Each number is 128 + 24 x the weight over the matrix's rms, rounded and kept within 0 to 255. Layers, rows and columns count from 0. Numbers have three digits each.

# layer 14 MLP gate, 448x224, rms 0.0665, rows 304-323, columns 0-111
128146120163151162139131140139158150149086075088129122121128054116121138143113135131144140139105109095125138157128143149161155102157156133110140096134099070078131118156133144145127185139090140118139173112154144144154148089118106148091172109167127115141123139109156114112153144143160134125110113097119131113184109125130090101114102173121
163131127119126163141134122152098129101141136097146114148112094092151117112130152110117125123116126142078179156102146144175120118122104136123118110138161166148124127104103139147177132106063107141130192168120130088122135179071175139143123135124107138086120121100183130122145127125138100139108162107185161105156109139139174112112157110138
123123113140139124128132097131158109143110098126129151088150120104148105145121139087127161188120159152149134134142123131129093141158149147115145162143137103102163166132114150161145099134073146110132156123100095105150117135176131135076152077115128106099115154187096146141182093161122112110121170102159158124151136126098166104145122150119
116108118156113128149143095111129138133153146143138108121135135130103134113101102102171104131137168132116138083155093116124181113120158141125159117171115126147127124120154140113131157113132117130072120124127076152114101094156118113142118150131117147142139128164146114113121130160116145144166063127136133119122122115146152162122129178132
137105125128143129121134138124107103163119080102108125101116108150171113110139144129122113138110117112093116133151140149131114135140143083132136169134157120128169131154130146135144171129124146138144110143134101123135136164140106127132101109138108127152149156130124122132138168109110131111113140122141068138066126112088142145111082094106
123119138133104125155127088117150141133136065133153120107124076096124104096186092149099109130124134090109097106157154118137135128143118145112070124143161128119152107106135154175137160115147142144093134185144095150128143153150093097075103109163133141142132146107166116174167098142104095108117134156138132123107143129115122172109100133155
148142131109091125100149152129150113166135120124146147158135094113108106142175174111194093147145176155133159121134118109139143111158175132122159117080113120125137153173135128083127151111151144098090108161139125092131137155165127151077118114129125123107121093117112104129160130123141141108159086112134150104108142135112178109117120135165
138122099138111136148152131106082113115102143168109127111123129121103112155141145147138138104140142112124101121115103108136145169134155117095133125104114081153106127126112133123109144096127119104152112123139080111157116168103105132132110099157128116161132118197088148124119148147076169120139135114116106166123141104133116145083132133101
141088115162152130169134118113119134146113106106104155113151142131128114138135121103107144126152138150094059133163142106130100107120167120156156088104134169093105152119100118121156126111137120154119138144171105111076108118141175132091143071151162122155113110088100126134107141094127124161117160098134166164143156138137135149130116148091
148131111129127107176143122127129120137133112122109099163158088116149106136083117109118088147117098161162131106113104094132097139164138099110148079131199113084073107178112148124168162135115143133083102100095139106111141148092121167154107135117158142124124115140170142178129112153114146146085155090106095163174097150161180155138126104133
142113114149134155124135113106168135133122118123181096149115057124149137106150120149136140158106171124165119153126141142147163139117159109114147140111145102144111159137099145150129146127118161122067141131151079112150079164114149175132094095136150149085155102172141079154162115082098139121103070111143126088110120124093122138158129103150
119137103148157179145158105127138116143109130107117127158145116138110154151103104115079118138133194128107147121115093126140148106123141137113111110133144163112121118160177134125148107116129147136125146135147175088133137105086156151116136143144129094127088107134142125138157100135148123063132123148159134113099157136092107089108138092161
170178126120149145148136140121144125097103148133132148095121104117165086112155160136137126097131119114119097128158143150100145115130189126153154142078160157121118142116129134130109129153104142118154094170170103124172112099108117110145133131100133169090141120124131120095105141132130102132122108171157127107102102134156121140124123106111
150118135147103127114144091121123117106172139133169167119173137136145120141136145088101088131152102142095189127155143147107139138128135089129105076138152115146179180138149133148110135123114160136133158173128139144146126163083125124103118105134121095108145141156149107102134113151120123103145124086128155155135145122123142114122094127116
161058095123148117155137094087112109110109105130132138107161137121125148108174067128095118150141155151122108106107084124128106118092168128103157123174172134097121131121132133123126093123108165130082112106167136112133151134082115135111147068173149133122150141149144101108133153165121122123124136112093175136104177060087142114108114094088
168131108193117101172130116085137108124116117085127134126171138108108118141163158118136169162142135113153144135166177165131117114073160141121168131145161113095106131136109147131116136124075132117125117121170165133145152107114135120143131121104111143119141120153113125158141087133139127112135149142095105105089197144163124138137128075159
124114137153157129152132128118121114105113105082134090131125108157158119162100151173105131134121123114151119093160110120125123119136155117128123124129121152163119096162127138084132135100157139116149118128092123091160166124114156148138147133156127096112094128122111104172155149128185154092143148160137159145133107098096129133163139139133
136133152167141121117119102127123102161081117112179111092135090141149152070136139173112147144167108127167167161148160131090101083117182116117098097128174131109141121154154152124085163103118128140117102117131116139130128150137087154110105106095085145113130168125112142135089139109130196155079160149130191104100138133120143114105165164184
118117081157138117155135103121124093166169123126135101118121105141161130139147138145114156100117150110139110109146135094115147101098140163095114160167114127118151122137090129125128167165124152160109115162125094102105118143120142134124151115143126105125138164156100071147139112168085150105134159118134109094138132059155188146138084108147
136137123177117164110144137130120109140138098125133130150158114124098150135143138096101180150131144120133159147103151089115124119097095150155136112162150144113122141092152137168139101139124134124119116145140075136119155173140116146094101104141165101113120128148131119105138157074125109130131115103142120106108131079080121137104101150115
# layer 14 MLP up, 448x224, rms 0.0676, rows 304-322, columns 0-111
139132133123162104123138151139154123155121147093125105147111123110097122171120136118165199126123133105091133150117139148156126108190089139145107116156168076109154111108109141158100119130102152126126179159120120140112143121105115118148135092206129120141109139116133131144155170132145135101128116118143147147132115156121123100091136129111
137126108129135097098123138143108149093121107156116134131145094116102135117172118153057149157121113115131109132180129105095111106122152135100139128162146111128154126108109139120098124102119115170152176081122150128160103146098080120116094184159121137111142128144110116138091126130120103154111156154130117148116187110105116094133130091151
144133134134122135110142109125134158147117148109142152161148145155099163120175141186141067097141121145157115141120139123094159117122080129165116089092136140156105103121107112132134089115130120123139129127148109135087143144085129140154154174114153151109125143109173126116071124089147140135163087134063102119106126127130138174088149102110
142121113110174153130128151121140127160090108137091121167108124127165144129149128112138171133128133125111100177131132160146127129131080152130121143111145123106154113099138098161137152134146122117138139095113182118163168151107104119125140106170134124123156133129134154118103134119119151108111145113103139182143129160099074114136115080156
130092146131130106126130118128110142132154090099124128087132140102121150107151087124129100112075007140102115129109136161148114122132140133151125187077129152131118150151071152145145155128169102094110139165105111144090150167105135158128109113136114137128164125174136128177130142165128159104179116150164092132124095117118134107108116106131
125142119121158131137147145149133120106156147110121092144152105130134122164126126128126142156146160153113131150084156127112121142129145102116145113085133139109147105163104109124192142126121115148087139078046120111116119123141132155170165124154095154126155147141087156092139122116159116142172174106141087152110104144144124117102118128108
120116125149144154148103126153106141118124157151100116107092160147142129105130121129087155123134108146152120141140157146110106190100090125153132145117130120126186085075095127132107093153152084142120105164140139116165113104120098090106129131138082117164070132148120153078134081106125106096109095119110114139110082119151156092126099149104
141148147146137124125137133121130132108135166118120104140128107092120107125111155102114132089136125129170164148166134086066144141136099139123063104099125069113148155119105133181108108093136115116102115175184100109127142137129145054163146121141169115122136102172170112117129121103093164162094069126108124133121137140130145162137142108151
129128132105147113117137149123120105106130161164162154121089133115125146107122135160159093145125125072147138120095169157131088127152066154106148145126158140098120067166136121142129117141129157130131130117168103126103155090147120145118170150144159130176147162138123071120124144135118141123110104134110111103101070094119127082154124136123
144056146135143148168127121123121139119115132150129140175148150132130143150137134155163131150151055166166101125164107100115182100108185125136116105123111122148136109104161126127161093125155166145137134177139152129111174088112165138125161096128150123107119138129128118134171118172166154113088153118115107109103104109132125118117122187162
129144148147073127139100114120117138125166141141150114099165111149150132080114134107115165102126099114105108109128151098127105098107117147076149064112133155151156070085091124112119132139142117148123130097124189146128128104132107112126166164104156148140145144133126175140135085150097093131140161079112142136129168117118126151142137104137
125155123127122184133127074145136144074098108120151140138156103118149142142142119137153148137123114092139145101082150162165119104146134139101118097141148097180107128149103144158165124084116130133117130119126137077124091125136111148148129097113131151094149108105141140112143090173130168111126108116137109118153155128103138120147143155147
152128119115166141138142139126126091152096158105133133102109148125155097130138094111118155133097139114109132086118119146117119116116118105137139117152098148129129125138155107122134133088094150094124110078071116135155131153088148136098107131114164152126085110136103121150153086137127112106105126123141138118111145096126130151170153079144
110171111161124099154127139134101113101116116156131113133167142125130135127105114120161145161120093140138153140135120123157090131156132166136132133119117153093063134134126121153143140111156092132132099149114099126073167117111158163126128169126106155132154077125103130129125121121122141121142159120122106113156117185113172120109158113122
125118145116077107093112130128111116140106131138146053117129132156111117100098159109142096114169139106122111084105072171141115126111128148079152143117109090107110111091165119114148183116119132171140144107119154158088087155107121125145131106114146131126138128133108171117127110126173116117115101167142177126134122132133093141120109141161
124089143127166095152138200086154137098120121169150108151112123155148121112116106111091155105132148156084112121085085138137113121182147128129119117124159134147179120148167128130129141173120117131141116127123135118148131126152140143148161134106101105151155091098120097082114158118106110149116094128112149144189076117117130060119110143109
117163129134114123120115097118146138145112095120140091149161132144088164155115148125113164142170154147119130085116113123145107155123104148107095098159132132164127100123137136145147148135122144073162143124129126160138130133126138153099148154133108062178110123086140116168115142094141114145128115169112101102095093156123160102091078066137
150116123141114133125133117119129101143130089114121157110123054098138189092154139148067135141133123150132162156145150107096118084158138135118068131097144108119164147167171112120094155129088123146118156120117141120118151173135125140068129102115110120101150160107119143143142149146130160160109150157142132104139127110136111086134143145145
129111139148098132155150105110089123171092123135130155095113138122117145125152122101136091156095139140057113146101138075157108109083114102184122139149113163136142124144123133150140141126131096082090137172178116086138122166131141176136134130149116085116121107140129126129132110158166108072121116161104109116161142138128154138108106108104
# layer 14 MLP down (transposed), 448x224, rms 0.0543, rows 304-322, columns 0-111
150116120078095099144128180115129142139168159141091188123119125101091113147113108183085157071138131140121142112103107084113095147121121108071060104118126137125141089078136112118124163123118125150129167134131069125145150078162145147100153128152138127101125122131144096168126144126144131132141159122124124107137141138130131129126131152137
106122133132099158155130085122113069118117133136137155106139138121114099115189155115140161149117094159163108108138107109122128139152102130108135163102135115123142140116101200112115159117119123138136182172091114132148140139153165126117110091167101107103158121109204153135128142097161092134167093091157096124125082136163058156126096098138
165119126143099135144169116093106116074128121142172090157081080088111134102140132139086120108151135172142115131150129097115141075130096139118108174144145104135106112110135048175126111149112137094162131130161160131158169161155154114129106131140128131133137085191147143119109143117134172113168182159157132091154146124138149122089160083135
122152132126126127066109110123102148122092140114137112105140094055101115111152159149117107120154144126184142135123185091114156137153116100124131109154173106172160138134128118091097141166107129126115122118120123094157112126135139126156141148127150141116110137143138097151102133145135117154121098144109156148128158142087126128129203130114
113150117087148167105082157131126103175118089096161145079088086148112134100155147123159153085120093078128100101104109100131145159116128120142124108137156158079171085118154123110153139178113138102107129103084104134145113104182115141117129115107144184158134125112139117096170169155106144143125087087162141144107119145129146120136098101148
111120106164150129110127154129111096090139120109145134112113140104149166140092090138087150125089145100138130109139168133113105158173104136116140114164100119104177093141144103132122098151117112074108128132152150125130105130137153168172067122146126135120115135148119096119172137137112126130146138131115106121148155139136122131145139150134
093116153179156132208154079135144158082106132105091125105131141141135149140147091079147101137115134113110123108097122161123135098094155108163142111106144127116131137114109199128123152167137109156165101150146159128115156119123141105150126161099124116095116153113131146131153096100107099128100144141109150129122097134135117132093110154179
134161126103081137118131127102090116106091200130162123165141112127129119142121112119164113136130153106132134103120141122156140118110149159143111164145113153141114083136148173103150131106123119104137168128136087089113123104157123053122173108164153124160098096151143111142146150105122086150168156132096085126162107134141127152147094156166
097115113122115126069108109169149121155096135137060084123084111108148137166132126121158201122124117121123144121111133113109121129087131115125116146118151143102105150137115223138129137140130132128114106127129135137161137123139145123118098130129100144094079118122136120139141114151114093117114182135150104134092109095135134121119143154144
140138115165141147075110128118163130140141161118139111117149122130078135137102106145110108144111119138125159117150118165166171131118127108154114117144156113140165113141150061130090092146120128134125145140135116115126157118150132145129170085169110184139117149091144133114160116150151162127125138107119108164144148159145109106224155107144
111157109118168122101129104147124125099142105161061137076154100120156131089167119154126173124133140136101124115144090101173086087130106093129147125114139136168147164089107191123120118116084111167105153121106133158103128120177156153116147135099128135124137141166138094131062162142101149149144106141144131115121136091127100125083131065093
102129161127141091110107148155125161126158175148141124121124116123120151134122094132134097137173114130178138137098118116127142107138074076083102137103145114153162088132140160135120089123114126151132117117115158118143128119112119162158128135136105159104132132118159156127097131123147104083095164176126143129168180071123119099148094156090
100116144139152135106087116097111171128153136126115159160101106120150158148157105146133137175108148122122112129125125135077117111145088125126116120093104149103106111151140039130152128115145153152128082113122119105094135130112136167122107127131109127072127156131140133141106137119126136122133112099137122119126169134098099108154134137175
105118096140153122091108110151132132142128138169104147146108118073081116113104138163143151144141146157117134089131110161169118167135118123119120109135139148119117159133131150085149141096162125121134129101139125129143115179112147127162106132110079149096112136112161109125108134083142111135125140123170132131130106120135152135118150101136
119165114143091130116185121117171165141117128127133155109175135139164104136176115141125131118104147142156170179134110126130123121116132126124161127134117095126104164096132135128140147137137079136160163111130118099116098161106148128179136140157087080142154088135087097124172115079110145142132121101154149109164096138117117154161123115107
119161118152083131156135134086157179095106100155116127128139143147172133124168124159107110107097108111185178157157142136149111109141125137105123136136155152105100095093125097149168136075118121072129078116149113120133144124157107098139127144093112113058135129122114127188082091095159131130136104164099129187132162089116123146131137149155
159119123075124117102153157145137150107137127113143097117165124122085172129154125151110170089130117181154119147122120125136092164133100104133102118103139095141125126101133118128136131144090142131079097165130124138102153107154092098119148095120130125126138156127098122130136091142086146123110158144122123115144090154146114133122143122116
122148109096101090121119132157102118124139143141179145130121171159127138079108101116095102046122156134129057130161140088122121136096109139142124105115102113133122137066137157117145156164098126113109162146099126120109130112139100130135134127155141126144139110166099095174083170096172149146146144146099169110084123116110107123111117097093
147163072144162116092118156125140127147151126143128113120124130164121143097107117114071152116134131115133141172127119138120163113131095108125111114161115150150101145152162114146137129084147111123091086099129164104103124117095120143103129131161125113192102140128149147134127095112112116128133158143126124116143085142125114097185153103155